config.yaml
n_layer: 16
d_model: 256
n_head: 4
n_kv_head: 2
head_dim: 64
d_mlp: 320
vocab_size: 8192
activation: "swiglu"
norm: "layernorm"
norm_place: "pre"
norm_eps: 1e-05
positions: "rope"
rope_base: 1820.0
rope_fraction: 1.0
qk_norm: false
attn_scale: 0.125
bias: "none"
tie_embeddings: true
parallel_block: false
init: "orth"
init_std_qkv: 0.0327
init_std_o: 0.0406
init_std_up: 0.0468
init_std_down: 0.0468
optimizer: "muon_variant"
lr: 0.00429
lr_mult_qkv: 0.5
lr_mult_up: 0.909
beta1: 0.95
lr_head: 0.00404
grad_clip: 1.0
warmup_steps: 200
schedule: "wsd"
decay_fraction: 1.0
decay_shape: "pow"
final_lr_fraction: 0.0
batch_tokens: [16384, 32768, 49152]
seq_len: 1024
doc_mask: true
train_tokens: 333600000
steps: 10799
dataset: "wikipedia_en"
Each number is 128 + 32 x the weight over its row's rms, rounded and kept within 0 to 255. Layers, rows and columns count from 0. Numbers have three digits each. The size before them is the row's rms in percent of the matrix's.

# layer 3 MLP down (transposed), 320x256, rms 0.0468, rows 78-149, columns 64-127
097:091145063089129081137084158097168130138089129057151077151105106113152127121114164099112121134121111153162138191135101068160125170136138098071070144134137102127172076197153221126127097107140150
098:127107164069083119106135141183070091111158143105145097108135187210100137101145124125136083119114097144167127128096101129196168116025169134140120160149137142117113123133130093174117131144128123
096:087112108162109167098102106172072133142077102111145088129133141171093125137094120107083164156164135116140137138094191095092155128157106104156120125191146148098154067130132095100103088180055137
105:166098051133088131107070125145118109102147097107100084185073143054139094170169081144154129147095167148098131141075143087163137150134170170166179066148137143118157171085162060185148169169154104
097:096141031146176093095149174129098174130092147138137172098158110136111130069094118141172208142157209124148139139112099112154142102103147115120151092081115112188149126116078079069112137138151181
098:157141195170154102088075149174124144165163123167099140136149129154120088118141078146089137145156155106062163102113166142134099141124107096138129121105145155128142134125118104118170104150112164
094:154125065151107107221075104162102191062112155199166127181110155129167037102158101149100109106151119100070114155158096100067125184153166114119151135078100085081121117161112179174154145133147157
101:087142085079139137153104167151058175126058118134165111124117122106204135145170179102095153074167086160078103105156121147120097094131084104135117167107124173141121126098130160100164118131115145
098:148152130225119112157109102191087146114171148078184159113066143113150120181133112095169076171119102120157110182123076135151139131148146108128100112127128128138125101106165144128153145105119084
099:138123070107062106076169161150156131130133156078140155115159132113171118076179146081114132097105177128085106118087139163116114138136143107136155096087143115091145098143125168131123137045067089
105:130132161071110158139134166165151191140091135133106160136171155141124099182136141126120105194125143113123088083101152104152136133106124109159134078174106088102182152128183094205132151144086119
100:106123116071116189088141156140078074114163125169108114145160141165100104126179168130161118169177092104143132178107117158221097134198117125095147148090131131082141120120132131138112117106122176
098:081134169169144091170114153142079102142121133128114101126132185070128190140130104110111089120106185107110071128130163114133157074163138148173169128148185099136132061111179114142145149131082109
102:142116109148111110128085180068108146199105105152122146159143138104104090113061109151128137134141152124124201181159123149133135169140132111119101175152147062127148138130116085100114093171178140
099:148088120052141134127114125061136190139125065131188095157113058128086137127101143167052125148116104167102104134178081123118116203096143111154083093090135128150178176138134131137167083069128120
101:101171106124092144086118059121124141168143092129111085132143163150125116113174182111169069089127084100086125114118103135123094082212097145131098118109186146098125075113140186074135148143190073
099:106119073152135095110128087104128089125132080128131115176142095096158119163114064070133173132103105116129090101116153068129131116161111126165071100116121185122113163169098141132129144093110141
106:151150106121151175182079108154144121109121098077105148109119173124148154136099111087075163102126104149220126129149126157140168110140069159208181138140117111151067159200110125147188049145153116
100:133132130155108166140121112119152142153074162085131177154218073147150106097109094149118166119140155154160104108143094094137135097149112177135141159161145104111076119160131115089147147158133158
103:122068122129185152144141201169135164144079122151162090132125151203100073081187114119134085091124126127148162092201088184089112137130113110104124083114149110091159145157186100069113122111156169
100:117190049113105117123109125135142120085070106104136133175098141103173124101028140136145133137067106133150083082082172159074181136132094134141168124100162082171148122127139178149154104163178147
099:155163139133167090120120151158092055130094089118115087102105128150167169168105157043157155174111116157181148113139110093133153112068104112059140113096136167139103107117118173093112093134084178
103:102132195144158151077120126117081130088172148146126190193171069075142112092109128163120059172207121104129124121146120097124149134180143097118100123100083068123079095163093094132067176084076069
096:126056149131150122142114185075200115116107119176106183106183214097144147114132105106140207141179102183146107121152161163152180111072132096108172129107152077157113135148172132089108155161078107
099:157090126141084118154105099128169085166162127152113161172122103107105080169152186169137098127105075099153076133114210155166118148187084146154063105083127080166132119125149164091119149139191136
097:035148101127076109175192148202136168153107082156077177113107109115141164146118161150155142107131130145110144131126115150121125085112144120092088073145145159119079187136149113068122127100144139
104:163124184085148126150181075133115181119127110071135179118195139163094080077092209112169094119100118096097122115132157109080092119117119146150124146076135199184170188106082230091117126039127144
096:135122174136200119075098144087186071124164124110114139136127070070126108118135117115166077134132131127132109159142099132188159193095121163109069147105147164121172118177143137181102168135120113
102:155115151105116099163170151157180078086114174095113136142146136141141142127131082115116127089136078177076140129136099164136155156134162078181176113089113096117148098114103112168140154103158167
099:142094120153087120139082134142110093107140139053122108120133122213099134095094149107082157126116160106131147125077128161107101125159154102146082120132135151141156154121160151125147090205071143
103:142135115113119116112089126091054189100060120138134080125058167149189106143164135086161069115169132131111128086136102072143140132191127127135110128131159111132144084117156087108099095086185130
101:160083112101109128084196082192154154114136112137149127161069128126129201158126129087167185059168133127083166150156154145105137110188164156104081169106120116132139117172105130137069095098140111
100:153159157116150090139156138112172127118075100084148128104144102185101190140109119208110116093107121164148169206101134099085157181122144149130122062125137118127189171093108142144085148115200161
096:126149163162072077153097166134102148099111182150151135116158108104127102097120161102111141126049106108165132154108137132128117085125142125100124149175098163139140075133078093169109150158078106
098:175114127208116138112114098111160165176105093129159105174111144134089108170139155109126096156065119134122108152103157132112124124141176128152119127048146141146167105123092163081136056127135123
098:073108181174157189132154199134134128128120147131111177149147129160149131106144102116108086170083163175152092175135126136145121085133083109104116202124117114148119185086102093060111136103162093
109:106084161128120163123119073100134107117141145168012148135118129207162104086144151166110125196204079139116151126111103155084146139126075095147103096102180124079152129134114158129131154186159153
102:089151185117096147111085129105108121145129114161102107144108177164161116122120120139161186131131072131110141164095139154141100082119156158108174135157110151190147094081107089119157120113155188
103:166126092095170071084092136140120154144141103208083120120118119183145178102148106148144117143145132167153073073135129161100144093131093168176146106088130131151170117083165066195165166085122096
098:162129105071142127189082142133148153103173174144107155190117135089125140128182138064108184163143111140203107113156120103118107157104117135143140164120064168163106088138085133157097082114162116
098:125096156108126155127112160111103112130166137126191134141137139091166116170065123067164140138167092086111130121107112142184163133099132112072045171090118146153174083098101060161091104107149117
099:122115179140137086076149156136101124095153154114115161140062142100141130145148120136105149153139097121154091148129139181195114131149162095163128143089110158121066080113113123133129182158133149
100:164141084142080107114152137143113082090098177105080142116136123145074139102151135157153165119108111111163083117091170070145153157117149108109088074122081209111117103106096137136122142107085073
106:099181114209101028077103094127117113129156144167117134104164119047163115093136132130147086118128152126138102162128089123177080219161118107083205108109125099182143102127192123152144164087071100
095:117084094090068061146168092133094173139153132130172096078119087144126142153150095095094130149153165149161122050105153171119122197122152130139185113151104119180143110128148134177099136193134116
101:076145084183135187120114171149131136079112134087164146119099122158113125096088132094129114101143132106122135149141116120130081115126138179158129089149156113130156105169117135154151073139126093
104:122142145118118127137087128143127128187091159080169113136121181150090098084149143103067129093105147137164110140147087156133156129116127192127116116151114167137154102181146124128103067079127082
093:122154060151116113110097092131150156093169175120165150146085105120140133106057098147178130128077123135131035146157116169116099130113143125085062139091148115120081109175151155149133102124140156
101:149164162179143104105128125116134126140142152072106168208103125130111133091099122132116140145098078182103088142105111094154130149092128151166150127093141117122133128176145161158150095170173097
099:134105096145087078135087194144165148107150150137114172088161103076107104091143117092169082101128172147140115111179147112160127130107109134117102098153142180124153121104105125150135129152184145
099:107097138141106117094132179125202152085086167090123104091152176105098141198153128146161144091097133127130144160108150149110144100119155121136142149156128153088072197161084089153115096102139072
095:177114130158132181110113085156108101138111158129180166090121137179117169093119162161123194172146126130102164128122148128094080183131092134108082117213198173141167110118124123153161119082132089
103:178158103174204169181063108173182138106108188111173130153185066148137100114132141096144120176117129102095144125161096143125156149140105141155080120114091177116189139142065118101118049147149143
100:135132113125083138162140126104139162138118106119122176099156160189118109148108159149117122173062125133129153113115129130101100129165141153121108109149187096164135158105138173086121148124146212
105:120120147099151144123163175103098150090121101133161140114147141140131123136110154134147155150111073142149079139175129152165076148148118089115118136074159102085086144114132127159131121083162158
096:138170155141108109114155115142096070090070129150106176100125123112122139110099189186149184151126146123108157154106174116142119155091108156092168105085148129093128090144129055110184129134138119
107:117098092134155098091073186100105106131091142052144133137126131167111139161066121150171097063148114124114104110139113128222178150150177103166142100089116135130177156136059137170114079122068152
102:149129092081153110168070191167114109112153203150113161170171109174094116071076084075152148161153104152244156069112138089118144145065116066077139144129194121166126112158133115133147119098128177
100:090150058077120160146099083089162149136167120095138112072196061131160126092111144162208140106112151102140101103121235174156120119130134086159109061149103124075145120034090123129130142144112086
096:123048150149159128135142145133129173122142116153128095107182097134189113063085099119184124155145148099158138160124090098081162135180140143116123097126155108117120148101127130083132165137089099
102:138143093150130203066168138114116166090113102121133155117108205090102021135107154158107114131117079169038087121161103089150133111076096078154107104078105158118078149149126162115076189145131166
103:178151102070141179124145113156135107158156122106103160061078079119176087092144141148086136155160115142148103098131177096153152155164115188079080174035193056140102052089151168124147119122144124
101:169174087135144123116088094095062147103166121123139160176110161115095081170141185123162163094125110112113097175089120108068131093227096123142135104149137118112087129158110142153148189153118093
100:153110154136079172169159142097085090153189101152136176124113170177131093057132145097187093122069143204164132154095157121115113165148115136137173110118146096127131129093114125108095166125165153
099:129140155136171126091122157118119137090100106140139152075143026118118123111083130147077155108117145061153192108151151152093169115114081139104125065137154116185131109133155193144104091100122109
101:083156043151131174146102114162110129137119093172159117102131184115168185134117181095108070158122115142132105113198158115037094125108121136109121186167133146158129092156118118122142156088153212
102:095164100158133111172108132117120161141140170134145095080141099095151077134176123096166115165136144169101077114111129093115103151124118109138127149124134060142096127093132149158111156052099166
098:125108067086110089098118104137165082146164089113089174106152142141154161150079174177112146134077111098135122149090152140120188087199101128130177124143128121152063110109134168137123134099121129
111:106154151102158137156167137121089092110112117115119109096120152102207158089113129126147131105144142116128089070096116014096151104144159154107152121124194125135168141105118129110106076150088145
101:124134107172143069086210176123167176120093140199129119106118089147150185142119159103131148064103102131151067179117165110064109094175115104142128045132216144138136149110122116117149150045157154
095:119173095132134203050137107090061188179156114171088118144096128110140130104082145121105116098135141140134110115124138141147113118230128113121125135134163131153143151138128090141154115099156089
102:117118188154132109106170107133083145151124084133146137125085080131116116148141074115160124148165120098104130114137104122133155139139150155172138123142167067168134094102099079144144055109122145
# layer 3 MLP gate, 320x256, rms 0.0467, rows 79-149, columns 64-127
096:137137056067087169102133187160070056151138110138114084137135150133133129114123109134135092129165124120177131105116123128174161142072130164118129171131143197086129155111146148180102124115187098
094:158141103132122076154169087157169156083136130096140108164124115182086187183135170142138178117132201153108171084139102110133109134155097107097124075125093061101124128160099087126169091122098114
100:190084095153099128165085123095131146147122170065105110144149143130091155180182098152180182094066125112158134152111155112108113108120109170083105143149085162126114154101128096152198097044161109
098:085100068092151131118185119130158136155088140135076149124131131146139136149136121123183175158156151083127130136086119111160168099086158067162119029091105102164187125102089058100122115156135158
094:150162164138115067086101135171120111149188136134122082099146092113135095111124155125082133137124069133155153172092173129098187072069101106126102080104180141146149134136071132171146121121088140
098:137184166081106163116120118067111122148178053091094124092106133129103172128076169162148094098074174067119113150140138090178085113161185114083102169195117120168120122128116117163122134106158152
102:110133115135213144116159125148121167102119138126108113129105170179129150137127174160195144143031165141149149124091098139183106100120128125161137066165128092132113079071165046088175092125098084
100:142147121059095155168182188113153150149146146135149146114130105141119106098116153144136157124167134109100119137129163135118153127100136120177131166100047123152110163171147109152124115186088154
096:136120080113108097175131092121086088139149085104148126142113136118159198145095094067090137153151190129125100090132149137145173180071149164142069110087154088180113141153159126193144140157091100
111:204080153208136117148092105084168100074149100136093125140138058140094161125098147122119107182098133123081167169062109174073147095139116142191159168119156160147085121105164122109188129106160134
094:121168076122144119125140116147140121100135181157152058075097120165218091143133059122080109089179192136145138144157149122103089113131152121144077085135129147119121130102112159124059110127158105
101:164107106114114110142131136109064126097090169128118110154123077138086138085145177190124143145118083120132130118168177173120120092163101157158195110142159153113118137125153139098137086151133130
099:145097149110152163092166114179104089124157169114123165096106147120143120181172157128137168146117127137150111114085105162073087136139207143137141114102080181119109104103117134127138162153057115
093:139090116088157144128119144115065217161143107153135137209143193139099100074082160061076160156129134142176165179189102115137121121094147177113120118127106085109143142120107123142167124151108162
103:077133197090172147086100063144130139135088106108117112093121153140097182107139148101117047111133122114134151144087117133117095081151118212138160128065181142120097093163138143136051121146175062
096:156125133182140120075118105102118198136100134197083153108095110121168127140174182126112147108094122080024111122117165153112086123108076160097064177182116132122156112146150153122138161151084201
111:107146097120111107120153166190209128153130085096158162162105107140149080120133112160070120066103127096122140136142187122120118166180173097071099165111164163152186149127118172077119108127100161
101:191144101106128156150152166153072128078105112126148107122138114092098182161134116076132137112098133108135140161114112175139112196105122083170120172105085154138204125092106114143154089159161140
109:049160211119076139163130091090170105134135132058156183109150097148174137162113142127110093158143120129102153122118135133187128177129137157127125119155093150101072134041147127129099211119131094
096:147102093143149097086129099120135115125154200104128095158093171145113112128110116062079118082154140122100161127148137118117128143143112168129042149105125155176140137190153127163155169093175074
107:151098120100161144115178127170113117153104119120117158110108084174087108075142049204138152130132083129131062165100111069155117169130148129172091149175104140120104107121081192186135139137153123
102:142135156160120107132128154197074131076165112112143146152114109121191137125123100133134157121129096123091079130147146127182152211079192143169156117141124072108133155145209129127133090122102181
105:117119133173156135109142160139147095179103083102154108117132178190103108136109221147101084108085118105135143117127121106138122153130127178110079112137133096111127110087167099145189127112156114
100:174123122117154076154120144117108174100110117097136124149124098110177154069113127131131095159094203150149134090123154143054061127100166154122106136129139159127107186122085171090110071123090105
101:154163138160133197072128102155131156149105098123088117125123178180042121083122154168174140164109148122145099126151124099089104113093182128163149083092122136134105088143117141103095140153139141
103:131107123112103148139130171124072065173111180152103071106144118103172152153094081174094172133106111112212154131142129149151115129081116130162138102112178143075041120149156089139136143226092165
097:101205095144137156212176135155141122100125133124124105209150141097175210171127106174194160108087134171151087115161107095134136115123127113128204129159152081120140124129142099146092123109122072
106:150146110155134099128113196122123095119124116107144179156124124124114172126145120203130146088189075185122109092113111085138148154117099152152122114124118115120128046072122130100184163163045118
100:129136096110066169113114084169111174141144092107109083137055118098132184112088103126089123107189132100170105143139115139100096102203122171100113121099174162112072151109115142104123106105169109
098:100106082156105112149128086113143163097126137122100182129126138118137142132086164117117179143078147132105146076126086106069179114083135084065122104167134127147145113129179162167181089141115068
105:114098182083134121112114176121139089116143102131124096100072122082111202166060080103140131155061123180127136154162063120128101152158093130134077152104108101080158124107164106109067186142171104
093:166122187082152075128133196066128166171151141109102129134112120107089149151183162114071110142096187167160113170128087119118151140141136100112155082117096110149158115087184100165110141166126101
099:097132111140127150101160098093106105148059115183074128139112113088129128147104178149132123139126156101053067153090119054145142144138183144154078117117117114132051090110162127121098096133124145
093:177093113112117212130123112127082141101112051158180096215100120133070117132070150108097119114107131105075171179139195140152157127132185159114125130106161097161093155137103114070143055112085115
096:105092162081192107115121084116097115179161117181102198161092108153125097131124099138078089112121129164180131083126099134129088142170072077106110160170099052173153076073155206152137135066189121
110:059138084076162141164154138118102113125105130142108074088114098144139141149107160141171153145162093111094124157154114156090124127180138133140140122161119090157113127171144089111173156176132124
102:138141088130083111115142097150134083131122163130144099191133100113110052153186129047086137081078107109068107144079179126098196158105090134119128077092061133130110163167137083193140152188193127
099:154068173147134117177139150144133132141169152108131105145150115107186177120087176169109123110152198098155136157142156193125142158137100171096097117107103138109099153111097087112188131171165095
097:087126075121118139091118127124107092177131125147132114106114179093177079139155166119208121121076120136118138140141082089151104123088093078130107066099187097120151067073128071131113099078115084
101:125101130159142159114118150095169097169166124135063127143186110124104179110164130122127058148099166050100161109123118078107152086137139136135102107110133131157092202099139096129131137181107148
106:110137107129160132069138051152094105153103160118131202113122096137079098150165135085125081101094125170179091153147156132135083128144139130198154110071099121178149161131128120137122167135153120
096:166156093161109109077158122150079116083104138120141152119164129188092159117152133139165177092184137164137085065166073170119152127177120091148125174163083095084115153151083145140104131094102085
103:154154144123092161150110124107060161074132171137126181119150165135073125191114173130151056134136099130091114193099148092135097091124075143116134146077119126085135090130159161114131131146086132
094:165151149082117071141155142107116171150116125129103152058118089113100141121156124090073141133107156175152062139135182094172103174108095120153157116105162131142114064116175159108119081163115123
100:114122176144174140101142090153105071137132115141102146098153101107139130098153146180146117213177102153147167148055122147041135136089119132169076116069143152125071152135084116133118133139078179
105:138077126154131124135167125181144144114207129147105147140162031123197136109167153120182128170179131160100150079133127162070132111116182149145124189093107098132102165091080136120137133149115189
102:174135160130166160137135135146096130142141138196148141094077131089166132118110105045129116085137134135139170148183073115137122122110061103118124102197086066095153104151122119140158136123088126
103:109180161133084111074071123153099100159104103153088141133137122132115075197171209161188081173108170117086122150154153217119156079134201107087149134124109202120139157164156157134106107127095153
103:116096126133096093165099122146146108115113117124058127143128122084164140117105087164144062121137111126117130125136133092103147098106114136128226072112169187149147102075099137115118137121079056
101:155123138142127126108073138135113082101083167075149113130128152114149145093125142174116087182152130183118167206143122076196077112114092103138095114135110138090182149147052118176150128146139099
093:135138130154109121130171203136186155120134047105114144141113127150108095210080163137106087135105108148141168083159178172116122182151194093142080108142151170142085099132153150114118107078121097
100:153144091084100090131107099172046124054224076120108076135092098102124129144114094157120130153145176142094152146143127182150156084186115158144160143128097189147135113152170107155166142152141076
105:164108205177136172067077129117084101110167082071077092183146171188143132180161103115162103122116105115150097157135150124105104117067156114179126165139139144165195112156058122180112118115164076
107:123220193129098131068125117164128130122123120130120087164119091140069131109109160135045125157173163159134163111137114083157091178113116119039127099108167157093102139185082096131186136103082114
090:177167106084142186160096117158115161082068123110134102146051132113102114059130135097144134106131090183157102102145140152097140165103104105123065085108159116106091139177155131095144132106106114
104:159122125129137075100069139167102128141098134134155098118096109176130082108086177106173171157050114209135119085124090105096106102124111180106162167158174176080067141106176112100144163077098099
102:099082170165139116162117130135088088153184076146151105158107112064128170032162130094112158116087084118130116118139161119125121182128116136195087155110165151126121122147105149132153147120167125
099:117120138123177161090123086102078055136113121131130141142107166118061157161037135128119096105189145202090147115144137174145148080134108147097072180068138112157127095196118126120144110127106145
096:177140119119076161110084133161152085144206116111070134122132126112184095076096156170164207152109155132162107154146142161124173136125107137159168145132168118122139131125204161170094128107132107
102:070176134101135154060088072145168118173135093131111121167133065128090202083172122099117116113160143122115119196101141081123170115140146204137154100112138141129175134134069107110136105065139093
102:106129146127188106191131134133095179101092113092173145123170113152166089085083125087124143126136098163093194130151126074120111149121100167138096153200173158131153099143119131167115069178119093
098:087078185108119135167149152124183186122141106144130079131147112112141143078043096105103164179126139186183143144164090111149079127123141119141090132166129171144111132098141091190181104161213098
096:073151128122148107165078120166092131143153112075046166132156128051108166145115097190090135113170128161145095075104138117148198101135157159138111119149069215173133113144133084169108111171137080
107:170079156120125125119093144082141180139134176104116096129097118129140126166092122102121120123156108128130139105116086141057123125093186181160129094132080131150120089125086103136091155122081115
105:164142121140132097104137165087123096103088129131081113109133195167159221132072144139067106188126133092177058138143127091161142158179184151138131156087136172095146100064093110187133126151133153
106:127138075121118118103142132102095131164157197118094131126160174118133137182135151111132116156159107114124104144054123132113161102128158051135196119161155101173120158114158105089203155142112126
102:129144035086112122175084103172123103149139125155140133199123113163139104170143216134144115102092077133148106118108117119143153078162099143166155146183087098161090123153114172143106080127114121
106:116135118128126170093144122130099119114076164093147172144127129129143145086127103142145125131140146102150162136102093126075216123131101147107155132138157166121143150114167122126104143130133086
103:075146167165138144101110084135175093078146108102228128151175068116129121145065105138097132099082083101150167159119161155127171101191214082089136133136101162137157132100128108177154117078136163
092:095128123099124185106131117120084113151178144141119128128094113090144086137163107132119137067170141194181098066162129150138155141152147162132203121132173166088178188114131130169134163068175018
100:219154179172116186128083189120075137127124133138047160138134127133161167146122137125136123195087145109134111088141112142174133126119139125181109132155090135155141119140064142204117187129132115
# layer 3 MLP up, 320x256, rms 0.0469, rows 79-149, columns 64-127
100:173136123131118180137127085163086203156106102152104115086115128120188125149149104153053127150144110111092129110101215133130133116097086137116163155087107130085150139127188189107120165137160081
087:124138181117112151121160151123076122144097089108183202115124127143097191119141144124143154168123185129082188140155136164110136086066146106088117171132151209134126131113145146099132110111105159
101:058120102105104104153180124132166087158151103105110100144095092094122085115120146104132096110157183171079121128107169180130125126151137116121164121108154077105143133124107155133176174130083116
102:131104186130089092123058161113120104106140062094121101113160145111158110108084182084126106167121144157117084143133116088101089160129150147135129176130133190084149172154136193197121108154127092
093:184103132117116175135182107126158111108139141128130131136098148139099117168121139114110119148149091134141078151168134141114125106148143149094072112157124083071142135119163125103112144068110118
097:156118122137145120146150169138178185141095145113065127077110166147120135143145210111160176151085156146155115156101145102125123148059127136140113115105159114108149076089094070119105151167127118
103:183153156123100142187076105090097152147123119112174166179082102113046150124129137135105108151164213121071136176114195127121146140113100135116124109097126106077129116144121129147102153086102095
103:049141117073200100129136107121138135114074121105161101198094124140137163074091065150103140086168136094131183079134148104084141144099106161187130178147120128144121163122059192120132178105141105
098:167108062147140174133137101131115096124121127138149152134158082177084164146144140125117065072139139120182157130178137078181174140114171119152148115186100082089097145100116120070149098202164140
109:099134130069104142165136188163140126093157163138127201100147169165118134117156106128102135160126115099102151110140135120140074162135148150093099125081111098077160189106089106158095093126146176
100:152128165144137094160124130098128151105114147179161088059089147099128123127116102121124184093112139103148147107113132079094125097108092142097132111136127142108149185153088119126193120110165118
098:210107085121135144109088121188100115071160090080140146123174099222109148133166115110122106107154099120142165145134113144180138131140114110111134134091154100106129099178148101081136052136144052
097:163087150116123165155112142122167177165189104098120163104158180073177122152097142157097111112164148156135139158106126160155141096094104193150111093134090122087193126122072145099127153130112135
103:181127123116087185095135137189095146143070187106072104068121222136122145121078103107148136083138139164141108113154167097123136143162093166148110127139128117131153086131153133143147134126099158
102:163091069090140166176152118164116126112154151157117175038119074119132160109103134121134124127115102132092096112123089135123141102129148174136127107148100073161085125063114098104104161122083062
098:173089203096130193161128107163170088101096115125139153080155110126157122078112095151104112151149225165108167128137063116159124105083113114150163081089180074132072138132124155071074152162151088
110:134102088085141110142100109133138178143167113162174104124095148150129110139119124083153128110119119079106209161088101149134124142137101151087024102136123142141169164151153103141169129165113153
100:082128117082101108056118165129079134091165125122139154148148101113174110140143139139096128162085149101099163178130101090132143100150205132141107124135102113116150076156135102101131123130162142
108:075123122118172105149143132064132138153093132192212083113100104161123097145129117153096116100161162153101132095152124110113146117094116112185096133128144173161085109136143122102124171095073118
099:107079161165154110120115131126129123125170156164132128132144128128135101048160112128077120141193125113107125148111090159144135152129100104102105095128067153156138096184099075085136101135073135
098:141143172152141096057121117185165129204144167073160125121120119187143106117096112177136157070107146142124124152122126178218129152169095139180106175154087077133112109151116098154078151085158158
104:131138176119180087086152102106090126122101121019119126086106099170094138096124127064072097183139062116079090153101150073087152089149118109172131075105129083110125093116136090138170151112179184
098:159122146092129179134136137100122103140140082123134093124149127080139130101152160077167103144187146133107112120175169157106164137121150105174134167152128156162095123098096164169166168122117121
100:101166104135143160116137073147070132132122107209097157103097142148105115092105104143121143127144133134086149125124060110044114080103147108134117087160108129114120130123115133138129108121027119
099:172163118106145102126125109093109125148135180197133154143183170102108103079107203117117148112125086176094130075136130128145172116147117135108158107179122148125081165110134164148116122189100150
110:129191109099089089133128147072077057116082088125154132143118126152052089130121085169112132164145180121122128047136118111121152153100135148133106106118196151153084159154108125149149130150160160
105:154160134078151108128185152179155129133207123084119160139136082124143132149116117178187115107103106126131096146129150122127108094122130126097121168116109128083160140121117099115141201148136130
106:181183056159129112151113154136171132104124147093143152126123133139032101083145179097118139122118162156109129157162102187157060182144162073158087078122110135097124118161107167186164167151153108
098:120078170149102125114139091134083113112137076168142128123107109113160135138133091075143106152111125110127152177167157094207116039170136078098122178179158186171121101139153107077136096102110139
099:073167123136141081144142096122116090117099173075153170159109116130162145105091082091091131126087144138098111124155145111128168126147094127164183119198137122068133124127149153108169147137113100
103:162183111183075148077071107114112119144130111163150118157139079097152108117153106124144122099168142193148136083138128163186130140100106054134139228175136163150183146154189085198089173118117065
103:181146128085144110118162093156088161177130177138134116066145142122166131145025145118127149085162066166149151134175159112095126079149117115162207133086149117159105164091109171097215192116123146
101:101153089219153119112166154149102098174086098119137199141140181168119151094166077120119111138170143087092092139054154136101150122147136086133162109129152126110115126136096168176151130091116107
102:133122162121098131080176105139093136119154149204052079134133099134127100069096155173194194123156107129105165177139115148087110135080174076093118112141098102100091115118098130120126168166100086
098:135209128123076127156149108149072177107070120091122087093116136169082109121137151152177167049109095116076112150131155074154096089119145070146147161121160115104141154165064134120142111169087113
110:168130094135106160131078123125175071139157122157138123118174143145134130115162116152126131132101078129080180106120173137105143125158177096151113141083156068140111125130148129090035149180106139
102:151091070164092122134145101134128162139168102093159091108122127081094149115145117094035118126106114094144078112154152086135164168131142118119101158094126096112142143097120142132158083138109064
100:117140088107076153141058142141048145152171090068091079127154107150166125133063183175152125140137140166092118124102137088157131125121151132143090113085110108168155190131117082140165156192141164
099:111077100100092079171111119164173039133121053172120129086141183161158115115080125184167113135157189129099137194121155170169110106146127156090138027100108095135093138118104113165157185054194140
101:106074147131119135094110083186146141118087133106101105126172142105114140054165178146145134139082130113110163161107140117145145140107131103086143167112152162202081115153205132137112120159129150
099:124133105119135076119066102134126121090150135126116098158138091152154143194128140099118115114114134161121159134109076109084153117156105199149076125139146126160147112135106101149079140159131119
102:086158154098118154163126112085169169126141092121115115148147123079106142161166078181113135160135106119113116082105118144151093099146130133126125110106096142159139181111092134094164119135105160
105:109165043148133105129136083142113093165173093134097137124158139090101150148129119119071167073113142127136122116132194112172113131146126161086123153121154119099146076140134129156119212102076135
094:125131106163116141115149160135166176131093131135128115136132182145164084127210150180202121131126125100146117148071069084123097166081119099123112095159165135119117096158116105150087094127089130
102:137127173126112102145150098126113094150135123128108147161098098157132125061132145144112145106104165128072139132091130140112182139159095154164122090142130142168093124117058159099071137132139113
105:160104172126096133172141153178087093143150093138117178195162140107139172139164145177145047117152104133119191098155140129076114111081199144143160104056143136109137132146103111102174116103135127
096:179098073098096121154185086122162196149113100071063121078139060120094134086087088168138123164128148118113178144124102100134136072064146104131152129147142122136131128137127109075139136134170148
102:156139086179156070082114118147072119130098099133165155132156117099092106133132172145151109178112130136113137110135073141051114136131187082109153139164096152139151166141104162079073110092187099
101:064188173098161113086111169126077117120109098141086132116133101164124129112144136092162092136135124143153128181132169099149120071117100112098091120137157154096187112106131111141122021106182089
106:127152093133155151156076112112144106212159039088135161121115108097067096155106144143166108123160143118119139118202056125116114100121170136133083089139178127124165158108129149127136154138073197
088:161104039146072130128089158131081118143099127151137115140138141133125149073181098132141135086191176088075141129108115106141119102168112174150161160097141119103115057153093084118070146140106137
107:144111135142154186143129139129148156083089101076064085167136173123184161181101196127137186139154127143147192169123081155094145135102139156169085142155161198137152107142139132154145158163100096
104:117112159138148119145139091157141161147098053122105175121118110135128112193189129182138124053129118181135147158068126069129102093158141130149098193116149124137102155140189127079169129102140128
105:118158115111107140092115177088143095127079127187184119139118179131129118095140131103110089109111142152117135133120114085161081141202104130120105127148176067166155129146095151169067122169106136
097:106107101147107185119108107115177101157120147125152085161114089187122119157101178115149050102137146148081105089156103111100130174122169152129132138151073104146142178114127095105101118118124096
107:120093092156149104115124167152125091080092119205146155112147123120243089153168104127130154142123125146127121123156134084190133094106146150122117092212122140157139179110098107140173115080078065
100:159165087106114122116171126165101137110175150091085185127125153126157089181156163166102121098151128150132112114126153108102125140164081112112147118150139191158092110088128078082102126092141110
085:108130105133129107160085164110069118074155189133088136144114128163086133171138127090119134092121193099127149076175112146154053123124137150075130151133108147103157164138157107095117092164097161
099:093207094121084142120132157125149123173070154093101116124128120100142107104073072156165138120167123111082142089100145145091073096181099148102114193127118099161155065167097134147138149116129109
104:125118136151135073181138111118131157099085137125103136147184097125199161140091099130098181105119153102166181130073159130156163110128113173114164130079144149159090178133109180122110173107157134
104:129134147136156077131146154158186171163130092083078111084118134180144179041142097168138156125054115113179036126146139129086131135097096117143129155119121181082128090158099174147164120130157078
096:114124185094166033134089149131117143121139109142094117056097169134100112133114069143188197103111131152162143082084115153136080119107147127069099154126096136121160121074151107100093163104132166
096:115120121075151100101089107076124156137116169159125108140146089059132178097090117060131136073108109123125112130129157117136141109099100081179127141117083129077122074156107099153159078131156127
100:147106124170194111103175146141067081175110144097093129111100152162154149086106155097129169163143136112123076119099151112103181144120091144116088084150129150110162103167134120100137132119106156
096:114123142160148103113166146137126143105179126136130158125119094073137093137206125171119151044135158135135142014081141095119165085176137119135085166134120150141075115196131172150124127167110181
103:113174167134144119167082139169089140100159147142079181087122175146150066166132134174169090182123116100159127078169114095140095106098107148174117147145119097099152077114148174121164116097102162
096:143189104111100130141113124110138154137099135104154129147080150133112140105153178158124153142125128139135111125117156135145177160110124106147133150175086124209129181189127097069174096120092089
109:146129112114166164123168120205154088123152147152097081130110114164143099069144124176103137066126139085093081123128141001139142176162185152101111133166138107165100113133085180128099136137118140
101:139101153135176134149086072186135149107144102121103138116155134156172092158109129196159131161116172186127129169115145139119132162095110180088131122193096136095153117181155089060118152155107133
099:089139121143139135076160151159158137131132132137114163138115104129171092118128119084139074076127175099111125161136092103083133090106124117082114188112141137166194212138083096155159100129154085
099:098156147157133185115131120109137104112067161120189118120144169204091153136104145127104120128124096087137078068109115099119083138116155139183143176099105118121140143142142161164194125129136155